{
  "n_kv_head": 1,
  "head_dim": 64,
  "d_mlp": 192,
  "norm": "rmsnorm",
  "positions": "rope",
  "qk_norm": false,
  "attn_scale": 0.125,
  "init": "normal",
  "grad_clip": 0.5,
  "decay_fraction": 0.568,
  "decay_shape": "linear",
  "seq_len": 512
}
Each number is 128 + 32 x the weight over its row's rms, rounded and kept within 0 to 255. Layers, rows and columns count from 0. Numbers have three digits each. The size before them is the row's rms in percent of the matrix's.

# layer 5 MLP down (transposed), 192x64, rms 0.248, rows 34-170, columns 0-31
096:157144142149058097162166138135140164107146080119163134134130109143102161088128091071180135106171
099:080124107125127071117145161157093160169137133194134053125122160122111175092131102178206147091143
102:162108121228155118108122146076128134131120171122148162139167163146156036141094130124165170153126
101:146111164115144083095097098164192155151110123180125191102125120175096093094107100182176141088140
098:173140160154118079135135106097128116140030105162088109089089125140134114114114080124192085087083
102:104107093175132100114171119117142074110179231143169108120164171100089185117156140110100172131099
109:149091122123093161109181095117107140114044138086100151137129154126040153159159133144070135132091
109:123149169143208129113062169159148085174114161122110136131133111118174118104047128106168152149093
101:131128098126125130111094119190152211149167088158111187105088120085083170162113138169094094122118
098:166135165143138102118113158113080111163190160183080102082144117094161154116150133125177151085151
102:131136158181071076180106182113107118113140133143135113110135153155161092098097083104204107085184
090:139102094098080165140151065092084086086084150146130174145229099107118124172110157115102156199147
099:123077139176111088136151169150118166096146032109167097082119129164161121060100170140139133166109
101:143130095139135145162089162145139146109142107094152175139120147119126069175106078139103115132154
092:119102130136134153095091085157095123129202120105070165139063103135120142183108105150193119100139
093:067075106172127187109042124130131153113159189150103126151094178077107109101125107077086141142087
098:219158092102146167138134136129148148144066117162120133100117150173147084082145115143088100163103
098:151102077191116142086120141158078160164104140113144130120081105157136105141131076139157182132093
105:169140095102057112168176093079169075095097147146145110153176121061192125112161116141167112121120
092:090122145096123093142078141096135106140181072161182119126126107137117140047080177186159147114130
083:125112075162149126053122104114126119158152124100137132134170155176164147125144107105130145198170
103:134152132129111125105104136167184137174121122186132141155127094172076171094110187133087162085092
089:113156161127093120129104106154127168174156122061122158111061155196121143086139099133167127115093
084:188109061145136149096104082122178122132095100165105120144090183111084098133163139092126117167119
098:130142157045173148128119162162154127131112102123137147109126139167143152073158119108187094150121
096:161107079087198139149128147083141110125153112190103160179135144156126121132138115166102178096154
085:104146119125153125090109102138173138151151136170124135098140105100166134142091214139221107130128
098:180161100103138137161068167186092103147217069175172196131150064106129082106103109126130171165178
108:112124225078138117116165153084158108088110130078124112126087152130125092103132101143125077123163
091:101107124087101159227148158091077139153087179121147082117124136119121197075070098091117059095098
097:141135145126127096136131062149127123156163175095125180105140077137185153101126155139101097152164
101:129093087055129108099079082138091101171207135186168148125123102081079167148079180117100109106135
104:148101077146123139138148133137092092143123049207181108162176129082159099137125078148170169176136
099:130107119132139124153179127137124111094159161149168134156092136119115123144195126149137147085122
105:160147122061142114131172086128143128121109117142153065085098130155092131172136174143173177087074
104:197155103119172071140137102109224135135149108128137136076124071124078096100135088129067132113120
100:126134135124130169115141110134103164174117197093085126138156092094154136091193138153127187128154
105:127181077105134163111109042155101182152121149121089139087151084127123127126141138097114103051125
106:112096092171151129139159132156129126084053172136079137134134132142135141188181143131096096103168
091:096105137071120073100128096166054132067160096160169117137126103124097116136124194146096175141092
110:144119170164130122142187108097160133102049181124111132095137142160092201118133100162116156139098
106:154116160171079128087136147069171123168149161118126131151127119099142079086142159113140141090146
104:107199204155161085164096152114108148136128117075059170096114168143124151124145055135136167140138
108:094108090104175174160123117129061090092130088081112119099132148150074123146155126090134163088116
102:131126101148126127119190151149182148082080191131169157152160104120134135214140115122080118093112
098:109118141139167108132116104143121112153092163151152122140119161054106117126131044093093110045108
103:140144132133143136126107144129136170099055132121118099183151099112129180152113144137137158140126
085:159107084168127242165100077100134139120075128115129166152156187182135136147142129108142106119107
105:131158136082122083159115170146093094120146142121169135110208094145167090171127124113136160172142
104:164130120094106144132129128098161102091050113116140082111170142089200136162112094095149149155109
103:142156132096186102126122123155074129120100083154122090139097121094093106133117123164093109153150
097:160097140146107157142116103120091151120159086141122155139179160132130124127122170177141181096097
093:144150112098156072082190116177108087178161154121155080062171119121193132140093131125146098167139
100:142093126173124072127148124155106124162136155080129069093123095164071095113094180112153081139117
098:158110121100115154085093122118161079070131093140108160083146103151166122192064127164120136157154
101:127080114103131130134179092122157115093148133095142191151094103176169146157161070152095103109123
107:131118113095106071131161120126130174056135162145090106091104135140158111136191098136146112061084
096:187109152099174092060121083119154136115103092159147125101123151142163150135076086148122184144186
108:107177151097106125171210089204054138131103128123125064103100124080108157107154170090124134108121
094:107149096156097123123130081142159123161118142184132124116186141112113111123151079084092131084108
110:099079063135181113148092139051128121095111139137114088199111164124114124088122114179156128125078
101:144155134089138126116155134126145098124108068119072065068170156065108085131138141126120093126061
099:131168150164115110094092107076113141120190117169139172165111110024108149168133085107108136127177
095:132113139142087140121110099090134162046111102114147157138142176138078137133166120166090159095217
100:162104070137115149140134087089119137125102042043115159133107118174128063135134153160149161123214
089:045105172124164125088215170137099114132148176130124101106133112131127148125075082134207116134158
095:126139118099093112153176125155125147151170093140146122135123041109201141135123161151203133123149
085:104125179136123152063179144079166093113122147109197106135130099152184152141073157163080100168127
100:119124161090121121109136126147179159195159135165167125161137122113111123070095109125103146148063
102:120139183087110075183167140147073095144137120113161114118120092106121143101112102131147120122083
100:189075117106096124173160107147163065133124133141097132116147131122116133186143104127120138166052
097:141165177107207138144120163098113186152128120160162127098132159152072169118125078109161139117123
099:126193110099202160156089122178145174106067165102091145143114116135130111126104159121147137172094
097:118145118049134148164125111117086137167181159148086087108186097127143149104130087116191127095192
091:156165141120149103104093155108184119193177106129134143130168207177124136183132157177095112136113
100:104116108116091106106161133095101129165146085118145141134157073175131104074132146156177135171145
100:124163114119162135117133078109109126131132130108142101068049158102103162086104181076139118098177
108:130144140143137134103115136120095175144110120140082073110073125157145065095122138122123092115072
104:099130135187188153103082163161102105106102147102134087081094104130148207098158154102118122167113
095:129144145132146144144113141087157133158101147077156124103075123124101141057115118176098110116144
106:122111087166148120112099085097054162126155072137164122161084147117115099171185110166133135162135
101:108161085114137178109130128056159129117072100143153138163143145124124118130159115157081177133112
106:100157143111109091113130113127138126137170124132110138088097147077085135176163016153095111088163
089:073137137103147140161080159114150148107146107182131123123116147128105174106100138175101114139170
098:101149122119157073114151097157172171088078193128150114157153083115138108154198094085067147099113
097:075076157123169119113138125098133134099103118146147088099211157080141146161106123072164073150138
093:141106193156153134148097111195133117184187091137144119107137167138151147126094133153087106141164
094:117133167107073177199138110144152178149159164089151153114133081097143131087149186126100152085172
103:171104128123110161129149124090124105134157125156144208164121207211139166123161126189142105139132
103:112180154149163154120100153136120152122079102117139182113084179098134094078134216105077071131124
100:101143147111173182148139132114157114116133176124142144088114147144164096125158086123115154093145
096:143166092142168171111093163126115142089069137132119147128085097136150180181159137123097132101059
100:213143134103089126148167101118159127164104129138120162116131107129138086157174121104111088079146
096:117125191124170108211113133100142127155201138086157114097071092138140086108103166196080125092133
090:166053137158116139121115094148187146072078149130116150086188150161106120102110135110086100179135
104:100153177099174117154175156088150090138124130102184131139156075119197137123120108144177162167057
101:133075084126150190140111090135065134086127187141097161164130154162131133168060086095154138112143
108:199189124073160072079111166131114090186163141152147133137096139129176096135141105097132140184098
105:089152136124158117129133087138138177088140111162122130059148152138116189174165150157113105137175
105:101091115139132135141106154211107088160120165098138100121074093096123167097100111108111174162072
097:190111088143209131108102207165138102134118125078139069131127148162091092102084136101116145193120
102:143081163111105159142163134089216106126139113114129149228116140090124148112098093183094125136162
108:080124178131149108065116177119132179103057205109074092098151116091119138167149129133135085124097
103:161144172133161158147153126138214153173099153132101115096102054089094138149096109105094106101119
104:134135179095131141142148124143115068162164059153103126102144142122138144119095135166133082142117
102:119098152075164188113148140149128089075136178158186148118159145124071145108136131206078114129166
118:124171134167150150132067125141124172105124129138092086070105134138064162075180224124088145107128
111:121121132140167114141102066111156021145143138155092131134176137201160075190129170170137134146150
098:124126110161150146129084160175144125160178116151204116140188158178134162101080150131081171162146
111:103128175127148153093134136084092106158110166085123138115098149169132055090081110155108122178110
099:149107150097142176152158139182163137086098136121161146137144124115139100069097062124036069182115
080:164144111123150171137091141155193120111103110202125167138104142135107077118125144120133142130104
106:171180149126118102147121059144049147113066136135129123137119144098120115132131161112162120166166
095:133141073098105114158155101111145126142084124151118071139134114094115136193101157132159135064099
101:093153088127166124147126143188115109105129135108165126129124115094148147110146094084088128158156
102:172157094112123075149133174160114105098119119109178121113162057129147210151117139208094140122152
089:146087102155097180140090113170131172095095113099182138127172150222096099114162167099160125176166
101:122188183078167109057070173142102135180115147117129083128100117152119077072119142172156128101121
099:111106151142126141100074139148079167106114196164097140119178116147120097111130131094103168135104
094:147142107151171088066123088131111171146151030159087128106151175194165109123097184141129125112136
098:114114140134079091149124143159060132131078183113070095139156049141153145112130123098132130154089
087:167082100125138116136092162085119159114177094213136122112147166187131151098066107178147130136136
100:064175147125196188151138132154167102064092144148119109133118175097160107148089165130114146126091
094:121137089117138058119146126064137121163147106155168119119167143078178094108165146147123195112129
099:154162132107080144125173108117202140079100140132135152106104182172060103146147116114120084136167
103:177121158152143178115099114118112217150051159069090118115095121149083121161153153171113091136132
096:140102173084083089098111096085134071136092108122111149059098121123115102143160079142062137075157
104:113141122092138102149126155124133120109181052128161148090127170168070100090196167156117065113141
098:132136088199132125088144126051170109133128091153139179143145093157157081185132134183129162091143
110:134122109163133114107189117059129152117106084067153169104131127116088120183190159157112180147125
093:150140102092097089095092130153150157131183081143162162111177096127159086133128169114117093164163
103:140116163113154143075154111100120130115136157166129079124114091147164109131099119089137160128100
106:181112120078163170056157072109160168149074143155153149177108134186083118111130139124113118089121
092:179153116131134118163101067164127114182158139138106183151132140154095093131120168096105060102114
107:122132141144105108041129128107104077135160102195183184152161079161156170172124078118125151164120
101:125134084140155171130200130104174130161088142105128136153118122145146105137174157114059095137135
102:095164166178162125106099074129102104123188105131145109189119056130157134119068113123151227152133
# layer 5 MLP gate, 192x64, rms 0.24, rows 35-171, columns 0-31
095:152137105093151167098134168159155110157167112144152082175195098109182184128146098113118092120093
089:156111115092107180131078130049161151127137119088126145093119100141196102112126081103068146172169
102:123108183088154172118154202114137140164126063102075110193114075186151087145142090123127153154113
102:160155137109158136135099124078138098108091185137216117161161124146139154099088072089115129099119
105:121142156140109097122121103097135118170186126150074143164113095161161106090109192078152086114141
099:115157126140100130104139119103126129123145128103149053150102126148169109116097105128170144173073
101:113082175138141120130104119109118129143134182067073143039125068150137144106083051119173110101066
097:100146124168075138167140162110073147151078153099135164156161147166150150113085128174076085097132
113:155128187083074151085105146140154093147142106099169158129126185103174128092177077143102132158079
103:142101118098139094095164119160084072188137098139187105100146129113134144104097119101098166133074
102:129179118128176096119123159130122132191113164121077122126157125173197091102152076049115098107088
102:119255137119108147149120150079114125113094137105150131122151151143160150101101122111120145151081
099:079113130130090045166107105112127044134153151176103153125097117126132125066076086116169143098120
099:097120177189130149094143096140037130108170129127169134129132161125138130130144107058173134156164
102:082138116114052087198132125126129147124168130155168167137161179082125058064078094150145096155171
098:167110122096096164157170180165094154153145139167149140207180131111122113084127115093152172154168
091:109167119080108172119157120083185103053090113120121173134160076099119107141090088083116108115099
111:105097165173075070123089160078122120127198084159171131096136071096162101117131154110076136104091
102:215120115108086128182080147134153069067123145114146112128112092149122130096129121131158137151128
094:148111077118154111114169135113207096097114163127172124185164107197138167131068123117108133155172
096:057201148170142123148128178071166151129136153121113112110124111128137134132130128152172108161150
100:124113147106146139154108098092115085173196106130118161197118112153112153127143135125173119142150
090:167128093113118156110140131128215138065140132156120107177180161141050138130119103135143114090096
097:137119152122124156137079130120101125176131149157208134111119123085117159189081112134153144213155
086:116156189160120153093159133166096132131072074109151129097138137143161182132177160087143106112107
099:143132199120121102149129124111173127117118163136127136076139105127171083185133121136107102219134
107:125102173097102110156149204101145159125173153181161218129140139138114139039148189105120143149135
113:137182180132133152139130097115146212157162191130119125138182160100167129124122081143151158176107
094:127074138145090125159152128124141128135088137161130159078146097112123182090098122117135191156168
098:114123111152130113154146091103044096161150116120163126114155113191138182115159152130110133143099
112:108100149061082126142101098084131133114129104173159160098069101127179149117136137099075127100158
105:138142120115068093096103165163114091179193149074116072123109134100203134110155084163136082109114
101:122201156062096130113144135123122170071168173181184120181094130119124125081124116177126174116069
109:109118169148146171094109149083104134181125104121096087152115069172154152089178153137105121150104
100:176117183087173113103131155159128127161069160158149129188154123121157127138154043114113102113110
103:170151113138084123080148106104127101112139096092163156153147141170114146123142155143144139228130
099:156097131125141108147116170056121115119197101175178171093143110123074107089136135154153165181147
076:100151148097169118138127146107118143145132065097164133138166119162134127143225080158150145141125
099:120183102152132154157139190127099155086186128108159079139134185134104139112154107089104184177134
115:134106103100092092141143111084139161148170073107142110174105171108166050146137070120076121162121
103:109176130097100136111100126138112122195146077116191108185183101135114062141125129128133082103141
101:172116134174055077118135126122105118075081136135152158143124129129170168118157124123125126126165
105:060104146143153085152119136103153166197109147138155135165110075105124098132071110133219099115140
107:026153154162150116097124093107174127123143182131099149172094057125167113173067116102166128114142
100:135208130104133120089077088136185158100160107101112146093130123132153160109103102113123109166121
103:148093115123139104119157059109150097124119133105119139108140108185151171136092099064096192152111
097:129102050091136129163074069143153140154154131050108120181129097117143166124145125102125096071173
102:192095089124135101204131172070129129102078117140146131140207127185127111136128080060131132163068
102:093146111124119115161137136119086160080139126147141090076139138085124166152113079138162172154118
108:145112152160124076155145122076144043148129136086112116137116139175211111169130135103150104127151
086:152138104156103144104088136111115109144119123128115074120147106107157188105131118135072143167184
101:099144174086155098145108119150166176080140100114101059209118124124108099069105153094072126089135
094:072169108105111128106126120084173153205098125175121172127112121118111125148092067133106098187103
088:148153204140081117120086145137186181183137144124114181173142158168119152167128128097169159097139
099:119099187165171107137164110134078099168164092101151118132091125089124121083126141094052161170121
106:094144120118132112131127113107118121177126152120155073166159138110085160157142103120179212157140
094:108136123140135096110159101166126122091081153118145152140150129054142095170132123137092114106027
108:134046147125103120152142064102124097124107159064148151125127132112091112080130113091068189127135
103:145100141130062084135132125101117165120164144150129123111110130109208096083136048146172144072157
109:114070141091116085137108161069143131116141085147175116143122073078129162125125174043149133140169
097:176165087145112172132123104073178147171163094094152123111137114128172180171125120160149150159126
102:136131127062086072149117141124118123129149128131118121072187143146145117070043095117156127069129
094:128093145099070119189112122097127169101191153180131109128130120153144184131117159099093159112138
096:141094181096092166094057099094129100109150133128177159155110109172170170102134115120131167106114
084:095123130157134099122136133099069107126116130110082098141094123117122110146101092074073119181122
089:084087132126146056120089101128187112126075129045121128139185182145126143075090122099093150113089
095:160151108114163077105093098112110165123179092069139119146144140137148154122203115186201141122114
094:168107133104188171216148109100136145171148061150105140098133113144160162110096094110186125146088
085:141148154110152148156112108096145121128126158140156141197188156209167168074131142097144107106151
096:083191108111150136089156079109108094108086128114125155156163125145158128153117090113178134139097
104:134115165150223118187084140122109113134193161127145116130146124132154140164120090135150115112142
099:148143098104131087148093115129117082203100137152096075148123163089145164099171115103116119103129
112:149148120093169123086099117094150120176135140112174168136132078084152093119176081091079134136125
092:107154182177092161072190159127108150147147128172142151151116132101136108142101181104117141160132
102:147133133098180140150108121187175073156093149092151101094172123103160159115086072137145158138109
102:110143110127100089126134139079152142125116151167101115124161112157148177058151136163160107109089
093:108105140120143129156114145100182121146063076133144159138188103112155170157115086091102144133145
105:042156109066153126155097187118173117161105139128146127111193095057177078124146110124129118152101
093:184134154091091156116138154128161110130175135132091138083146068117148145179109119089140111164190
107:160141071172126100139117161143121083119134162117166120117146165161108140076069131127147137174119
102:136205119163146093104135078097092065105158117149149125174084059124146089091126090135179052159102
104:062162153179126131096057123124136107176099158129161083121173130084157106158107057080134140114050
094:138156131082108121154148139129157136112113180146104161148095092115111107130059051116150148145125
108:094054116106106153167144128075187106125184169077129173108109121114124097092145151155127106155160
099:166138121132082146128153106134058090114143126133149088133086161120194125099127082098130120114129
098:145092145070107094127124102118135096160216116136109140082157139161172145162129138065139123098076
090:111122115150088116117143123129124165136039125211205094129160194174148146096137095145145113177118
099:107122140072124131078087130200116167096148118085116078169098101125142101138086098137133127201139
098:100185114104105112208164043072138106079134164177193154117168120140126136094063082109121129149089
098:119104188133089156129144154130145072110184132146125161071178085054116126118087088067140111182132
096:156126156155048129173137121100112147162122114135169186122123117113122119111066120135146115161176
106:109136183171154168140070141119124137157119141090126118157081105153123240129100132109190140152113
090:032124152166113139107127069130150121076122095140120115155135044146167088112191148096075118183068
100:113122125144166102168137126152083033114114121103135103110179146076120143187090104180118063084104
082:114176125098184143095106129102101120186166171126154103096166138162130151131091095075124130164135
105:150130103092120142158134191077130123161141049114113129088147115098107156135133154045120123108111
101:153101107132135131168124124047087096205159086142126094213100127157134149146056086127112141071144
103:108126161125135071128119105108057147181137129121139144107143117116099066123164128133112152186058
102:092125128105162132167120121123114119170140150143185164103212098088112097138117138113101135112176
107:067129168076092105120110099165139132093100130141168111138166100133112154132113143084092126169145
106:141164092117191109123112132109114119064140148111158148082127168117100130112145161092139144174114
110:108075181132106130177140170095157062144151151174167095131126089148204136127127112130064099074123
101:123163152188119115139085155102141135125139138092068145143130105127145167186107089083158139134176
088:083199166111095166121102149091111092167185125116133121116095124185145153124125101144140108136105
096:103093109125082101139098107096073111167077132192124141119120154136169138073137114092147102156158
102:126147101098137137128107125122126129196159077121173159152130119081147128124127090113139157158149
104:128132105160168091105126077130147138141167103155112128123132124062152187074077126121207087149150
097:125166198129076091160103145147121129118181138124154108174142111105088146160164163114110101112141
106:150116150077123090143084147096119101075122114148142152084138156085116058095173136128155150157132
103:123138123159127132057183181112108130121155179100157135129171129096145111089104090154153154165163
106:137126159167118118157123134069106103140125132106110052152180118157161134128144109084179159100124
103:113136111114073130208104185083135117156132134183148096133122128067151107063132076099129141141066
085:122164050115172079143131187101114077108161099135172146113125126158129062189111105124147093198137
101:132107137102172171142103133099171156092183110155123116202115129117066099144061145123104105101142
102:125142175100133119116079180135137092112116075144121114145145131134187065086078159103107136137115
089:190133117107119143149060199140145148110123175144152214155151137129142140144131123096115165179152
103:069160150165157123114187130109093098140149175117094122127163154112150120118160085087137115117077
097:118159092161193126149174093077068137128164109136127101136198119123127054099145103094141168120091
097:187146103096177055112162150110117115169143175101160097197140104100164149099089106138144055105112
091:139166143089146124179101117071146149140156106180206149108158161089145136107160130124139162133051
092:131083156065125160155177091133114107080136171179132084118145149066123121091102111158088164086078
101:149166108092029099096166156110056159114139116068177114160133109124137133131099120133128109135191
085:088159118155166084127097083129103126159120139084120076123137057115128162169100116145157058107151
102:159092158124103134158103139097120092126157114093127173092166171087112134093070153133122144158077
088:115138145119126118113119113106140206108149133132212127150167096116162124107114123137084108168092
092:158146115114089158131093068094203164072111121088128125142168087117129120083055087138154129114128
110:105110137208149137151150177116122107161146126125152127161138093139104208190133124156144134123169
093:148076172072155153173133063152133120115194158118112102136119114081121086096106129135132059182164
112:137127121107096058108091158086120114133105113072122089143078143089074087087116088101087135150160
106:118117111119120060155116142114157164137139138111158159140186070189130127181107100112067095110133
099:085166129108156121060125078129121059092122072115173139170155100142190086079078086212122135153095
099:127163153129109119133069146094165139135155102113196190129158112132100116157109098106173082154150
098:150133137111061140129128105120141139140130079104142108095154222130205157045115105144149094190138
120:157131077138126139090133146087150121122080043083150151162134114100151174133153121095106221164137
110:087151171166134076131109126141129110109123170082166091141145151120161107095035135128136145177095
104:129146181171110045107089162143166080135160119129124149126119096127096092167146111149140103180136
105:144067189110095097132036078098138139117144142108173137114125138132114059090107146090141177147155
# layer 5 MLP up, 192x64, rms 0.231, rows 35-171, columns 0-31
102:164116153165118102186090079072124091119145111166166147124156079130122134163162074130145117116107
104:084134171202081130142126080097101141167087168052137185098123132120157101153111107121160141137150
108:126108161123165177101119073155141123173059165124119164163101058202137118145108135149109158162123
097:123107141104153176176149121117147109095121118087131100168103184122164123154141142110168157113170
102:175160095159120122134200112140130098128184183117146108143198118123124119109149098150113150184154
106:124118136118108128151105106172162115103110141126135214058106090146099183076114127150133117136105
109:116150115102152202105134152113154148133210093103123113121136148061151150122099097078100141128151
100:139108097170180137137099119177071162159109094109131080067106152119140189122083181128123113087179
101:117142126163185141151152104083125129147168169106121151107125168203088150166188094128111136095100
095:153178199145102138114100092136142140075107074066126185146132153127155132122140107156097129197091
093:111129064128147156165154110163121155105140104144151094211095149100129136071181137074079110145228
098:105165061164139115124104129130103208153081189093136151107130120104125144095098072126216119101117
095:098109136127114120133088090181166142098157062180113066162061093152142148120105145120106149129123
097:198131152124099151162104146129086120095148059162112159149144108086161121100098175088118115130134
094:155149128152135096081104201136066208176160096159118148165125131095110123105095128098112148156149
092:174167166108149087117064128126145104179106108109128133096120140173199144109194125186116111150144
096:144159155215190151120157101140144123175125119086109072175082103150166193109088123103134098122068
102:124123127173147094154139136181138127101111089155165150144113109079137112126136154184168160125105
104:141052104167121138143138130130161086131186134116160130129119095119084092105189170172149144154163
093:151093172142124119155201139109098134083121116146138123121217161135126170137129176135130061093116
107:106145123097152115148154103121142150113057130151111132132141133136145114083070150149063114090136
094:134132162068165160093093092083126143136156159059135185096119081172125124118147133142159094176114
089:110128108065174162117198072133092118178143153159161106106131146130120142088118108114100081098088
103:191131098144153091133181113140144101122120129112125063169121142084157081094126162059139158124165
095:056126124112132185117092145108091111192111157145109137135143155150128140144147111122145132155167
089:170130143096105102135147114176113136136173157072111119211118196153107135063131104154088138108137
109:136145170176128087167104217122101165124104122142106096166179100129120112164061149129081099124075
098:065101126160144106155114128117132150147094109178102143146146125072125114157136138172073182112119
091:069104120217142076082093194099099166151118124117148150154162146119140136219151081180134162124123
091:144160210142152119110116191118172205113163101125139160103148115174138153102152109118115151096090
103:140196164216134158180167133160125092149152109191148112110102109110119125111111089135152129169179
106:062137135153064161140154125136115157169123120148126164120079125163112133137142166174132090124094
107:119118119116139135115072137103100093087122219120114131164164149191091121147137146127107156086114
102:096105088074145121102117118158100169150150135078143109100112134153083122085056158156125090205114
101:200158142092010148106062147119141120132126138108143123148114119122177130110141098072129092115129
095:124091124141145161106118139115130100114102118154119129175159110052138122053144142109155128174145
101:160123181148095079101107107117142159079201146122113115064080120070152146182139129169112163154151
100:108130125142177143133139101152164131110158105132135074110131106162100125151119143158110122111141
092:130153107120099154134109139153176144137073226138094110141136128148133139141126076124087059084173
112:159071099133141074069132094108092121125130175164132181077081168129127147135144155120102086146112
101:144141167164121084095079146111083118156150098123084111151132156157204152127169159089154144137175
104:148133116083116139171179171125115148066049141116170105143111110167079114085150159121092152144110
102:150124124175116094119184141182106138082145191160110154131102149134124070098199134124156184123073
109:103120098089093126137078153081129142113168150125152142121104117124115041080135159071119150095125
096:108080124107149107092091136149133102099066184102111137171151108163150063173126132137107155115160
102:106103115130154169139156115126146150118163045148132111137077193152111180091184114175052099103180
093:153076135134109058098148113163141119087102198147162120103102088094117155085182178128121086089107
108:122114163160120173163106171115106151156124172104063118182148155150124091137092133095147178181192
097:155124205094138092115138116085122208134172112174062148137208153124101140128124136114159139053143
102:082165092150125099121163092059142121132133107075117139162123080142157127159168186182113113166160
094:158146133149130095143132192119073154091141124152061142172132090114122090132158127166185133191138
093:134134083145155173109111053118138116140047155099142129149074097141105089167164122144102092161073
097:111161043059134084157152119164134121085121058113153101145132170146096155159117157124115166068156
101:175152138110123131106108141123201078141154190128139135134122137130189115082120170069120138152082
098:125155116172104096102131117169127088142161125096108180135116095168145116115091162176131113132103
112:136178150182112141142162117114130154124130161124191149091153100095107075161153107154157148112153
099:127078090129087126165173152170099112175126126123091132129128108103107094150138117106085085116140
101:203171126099148179172131153208116124169147105138133147158113170110090087144076142098163097116139
094:120083133148140144139166146124119084150121167181156135160112105039149102197195146127093081103200
107:135071142108217138160170149149047142146121128180164148107135097075117137188095113102126145110139
100:151178123074162124081166089158165130210099148060121120166173153107155126137065098185148147135150
099:148062144150106131103138090186170046125121131129177117117115119135160145041169124112111096110149
096:126136142129100095222130087145104099090196155167142144100173118087119124123154140183071112115141
097:127093100133181106164121137142158105181148067187125167113119170159167147121133138157135105084142
093:117134107165120154121122141098171139133189122123132130113083152135107124104104077085106200196150
101:126135145118117138132122166096156147078129108129094162128097199193126155079120106119103056075112
089:147138120135084115126136104169126131127197142090169166101102144164128130171176105112184174137124
099:144104155135140085149148102130147123077088152129185090179093139125115142078089165089097097139075
120:110159113144099096112126170084106100116137140150113161124133073113116067156127116118119154175067
104:179158139111082168090163113113085135057130126117177133110160167136124120147079171135107151102121
096:172157147202113141143087091109186099125071092138069150113125102173134111161082118134142105138120
093:113092106129079178086118101109135113112066122116192125120133102126102109163065124138123119135138
101:155137139123096164144131165174176125090157174153119194082124161154103168092148137107162099089180
091:130152167118114100176166155096156061113134178118110099153113167102080099132154057095161115154184
103:143153142136114086106157100173169081156111142105073088088103157142125120137125115082114178133142
099:175120126124165123159126121180106191182139140132127070121104171122110145085186106177083183138101
105:133081118069116152120182119123178131079113110083141083170121219127104150102119116104180082130174
109:184113061103099120110117126163173129118240075135134112171138123136176129140113130109137154090167
102:113163099127072149167084165163188116161089117137119096180154065059119210145133085114065149094134
102:129088115106158207126116184088139078128147112112081136133127114145074118133132094159178121114094
101:143158086160108098086042095188130129110117189126194099114077093141144116151124144093182113136097
102:144122157054103142121142150154150178130174149111105154160140111088104123098076147085087134073120
104:140080161081175080083117122145082117094188137120145108154123138139106160136119181110147114121158
099:072113097106124059140133155130150134075130132095071121145125153213138113125083110113148085100166
104:163190141180076159138144149106125153132240106108107168132100123140137111082149148140177090129141
098:100164148168131145107128107153137136147192131080099069163109106170152054127153142117099100141128
098:152141153143168101089158151150169140113134123130129171136107102127065109131106087163214100131086
097:128087137163072102126167106174073053138186137119071132177160119120117148144116138193127115102141
101:147123109105141149119121183188123095148140095119153084099156116180082144098085168130148111136091
092:113160171101116140086089112108107099087120174198140100152146189123139090093102145152092119094127
087:189096104119110106134123169101112145117119109129174145085158155192128104149109084109085226097072
099:158149073164126097097142089116134086089149152117176114051142154149122157145164114148153205124121
098:160143128076114121167103157170161125163105073172088153151114136090155159151115167115131124125116
088:181093142073093142116087119183143134153144089159120147165112103128087158141102096163122122111175
097:166153097113133129107128174085068073065123128123102130164134142122114099093103149116153134134095
097:146105118154047085061171132102131095151118130095113189138129140139113149124132119149125134149155
102:105095136147075076139138144161051103105057181159124137153180124120164145044097097089088109144139
110:139078166150134084131145161147077163182126011171125118126119091103121152131128081143149124124143
105:145166125118092161118160191112077141135145110137049088157092131124142119127158179154161129173116
106:113139129141135106148144110129051117143101127143179125142111139090097139111112089082129093108152
096:182147118161082112155140117086137152121077134114199171122123140191122168099075067152120145081150
108:117072198192143138146138139133148110116110139192105119145137067118131149160145073135113139179108
102:164106154105156107094100128129108088105089142154105083177172203156120107131165149111111094099159
098:149119164155152167162147107157117136110129150140131134074183155186139174116127111143148050165149
104:089103162132122094060175050140156109138155136099155108125110144138131174111121148197141087125195
116:109064118070144144155131142122133114110148172086061108076127194138149073168101115084142147150122
109:095124157122112103108097114161094118152078102154112121103072086106117101110127125162183085158105
106:163180159148065092124102142128140159092153165120121106089097115103178173171142113161139115117138
112:143094098064103119106124158135187066132124127136119152118173094174130173101130127147099145166167
103:118139157157114209118127193066175122145107182083139105113140088146210191098125136151126146115145
080:098136139113078087116179167059104128144135150163094107115175121139152108144104137125157098095123
097:171164143129135145105095113121107130173140102151034159117055095138161053138094106106111061143104
087:075151112129094094067141142137136161179154098140103060079168140148127083156122098106090125131181
106:085129116072114111198146078195122128110117151126081091095133140153173079154147102104067194087183
097:112214056143168141143154136068139106162142121150107153163116051124143143109166082090173156113119
095:186122164145153117079110059122111111144154170088110124073160150156121066146090186146144107163092
111:113106208162085114134155153105153111114124103120086163162166137107123085164108118110136090079122
103:195093121182142187136087122131134040119118138117168091124102168085166104095173143116116103132116
092:109155158172105115153162134118140222081112125168113135122188118137123084112162131153127111193110
097:135112122119168133068187090132091166190107145110143157138171119134195104185168161118137121136092
098:112086115126104135063133174136139156141118168163125113103166109140149112064074172066106117116138
098:089150137111153105125131147171121161115160107139112123153102119076132119172119139168171101043112
093:129129114163190105169061189126144113073117141115122149123162135172149140115108144169127159140081
100:168127135146112201147095091183112140178122091123185079108099189116162136091162118113150180136139
102:111128157170133126146142134140096153088107190094151078189129093133122139144133122140107123135072
097:163149100142080093172172065128104169158146165085143118106150181151060119152128148159198095063107
098:099160165092155137051112118145145123188151177093127081111138157163123127136120145106122118091120
091:113125134104129122165095146167173117084200143142078119099107087149136134153136140106119202120142
110:089136109128095126052111171066155128117168105093097149113099126068100114112200149138112103165119
096:185098085080103117129140146107188192132108166098159077124109177148112161064096145164178139116136
107:077134127112142174075112122081164099060117151141148135143153165110101139155112093214190088142108
109:144138169131162171113130097155208165114115124046129098178137121150105104124128126086157120129159
092:118098155133135118117150177181064111105152175173097144165087104180151105136160069134102149073149
108:204115091113096119148161128161105115147064100067131171147155173105117193150122177097114131103168
100:080071143156185106138188092133105110137147111057124082095143128178183136101105110094110109146175
099:194177112102112137069144133157132111092160127125119160094139080092149119124165131111111148071103
099:143122117093167124156111148083167135132112103083126151119104155123124137144087089088112192116153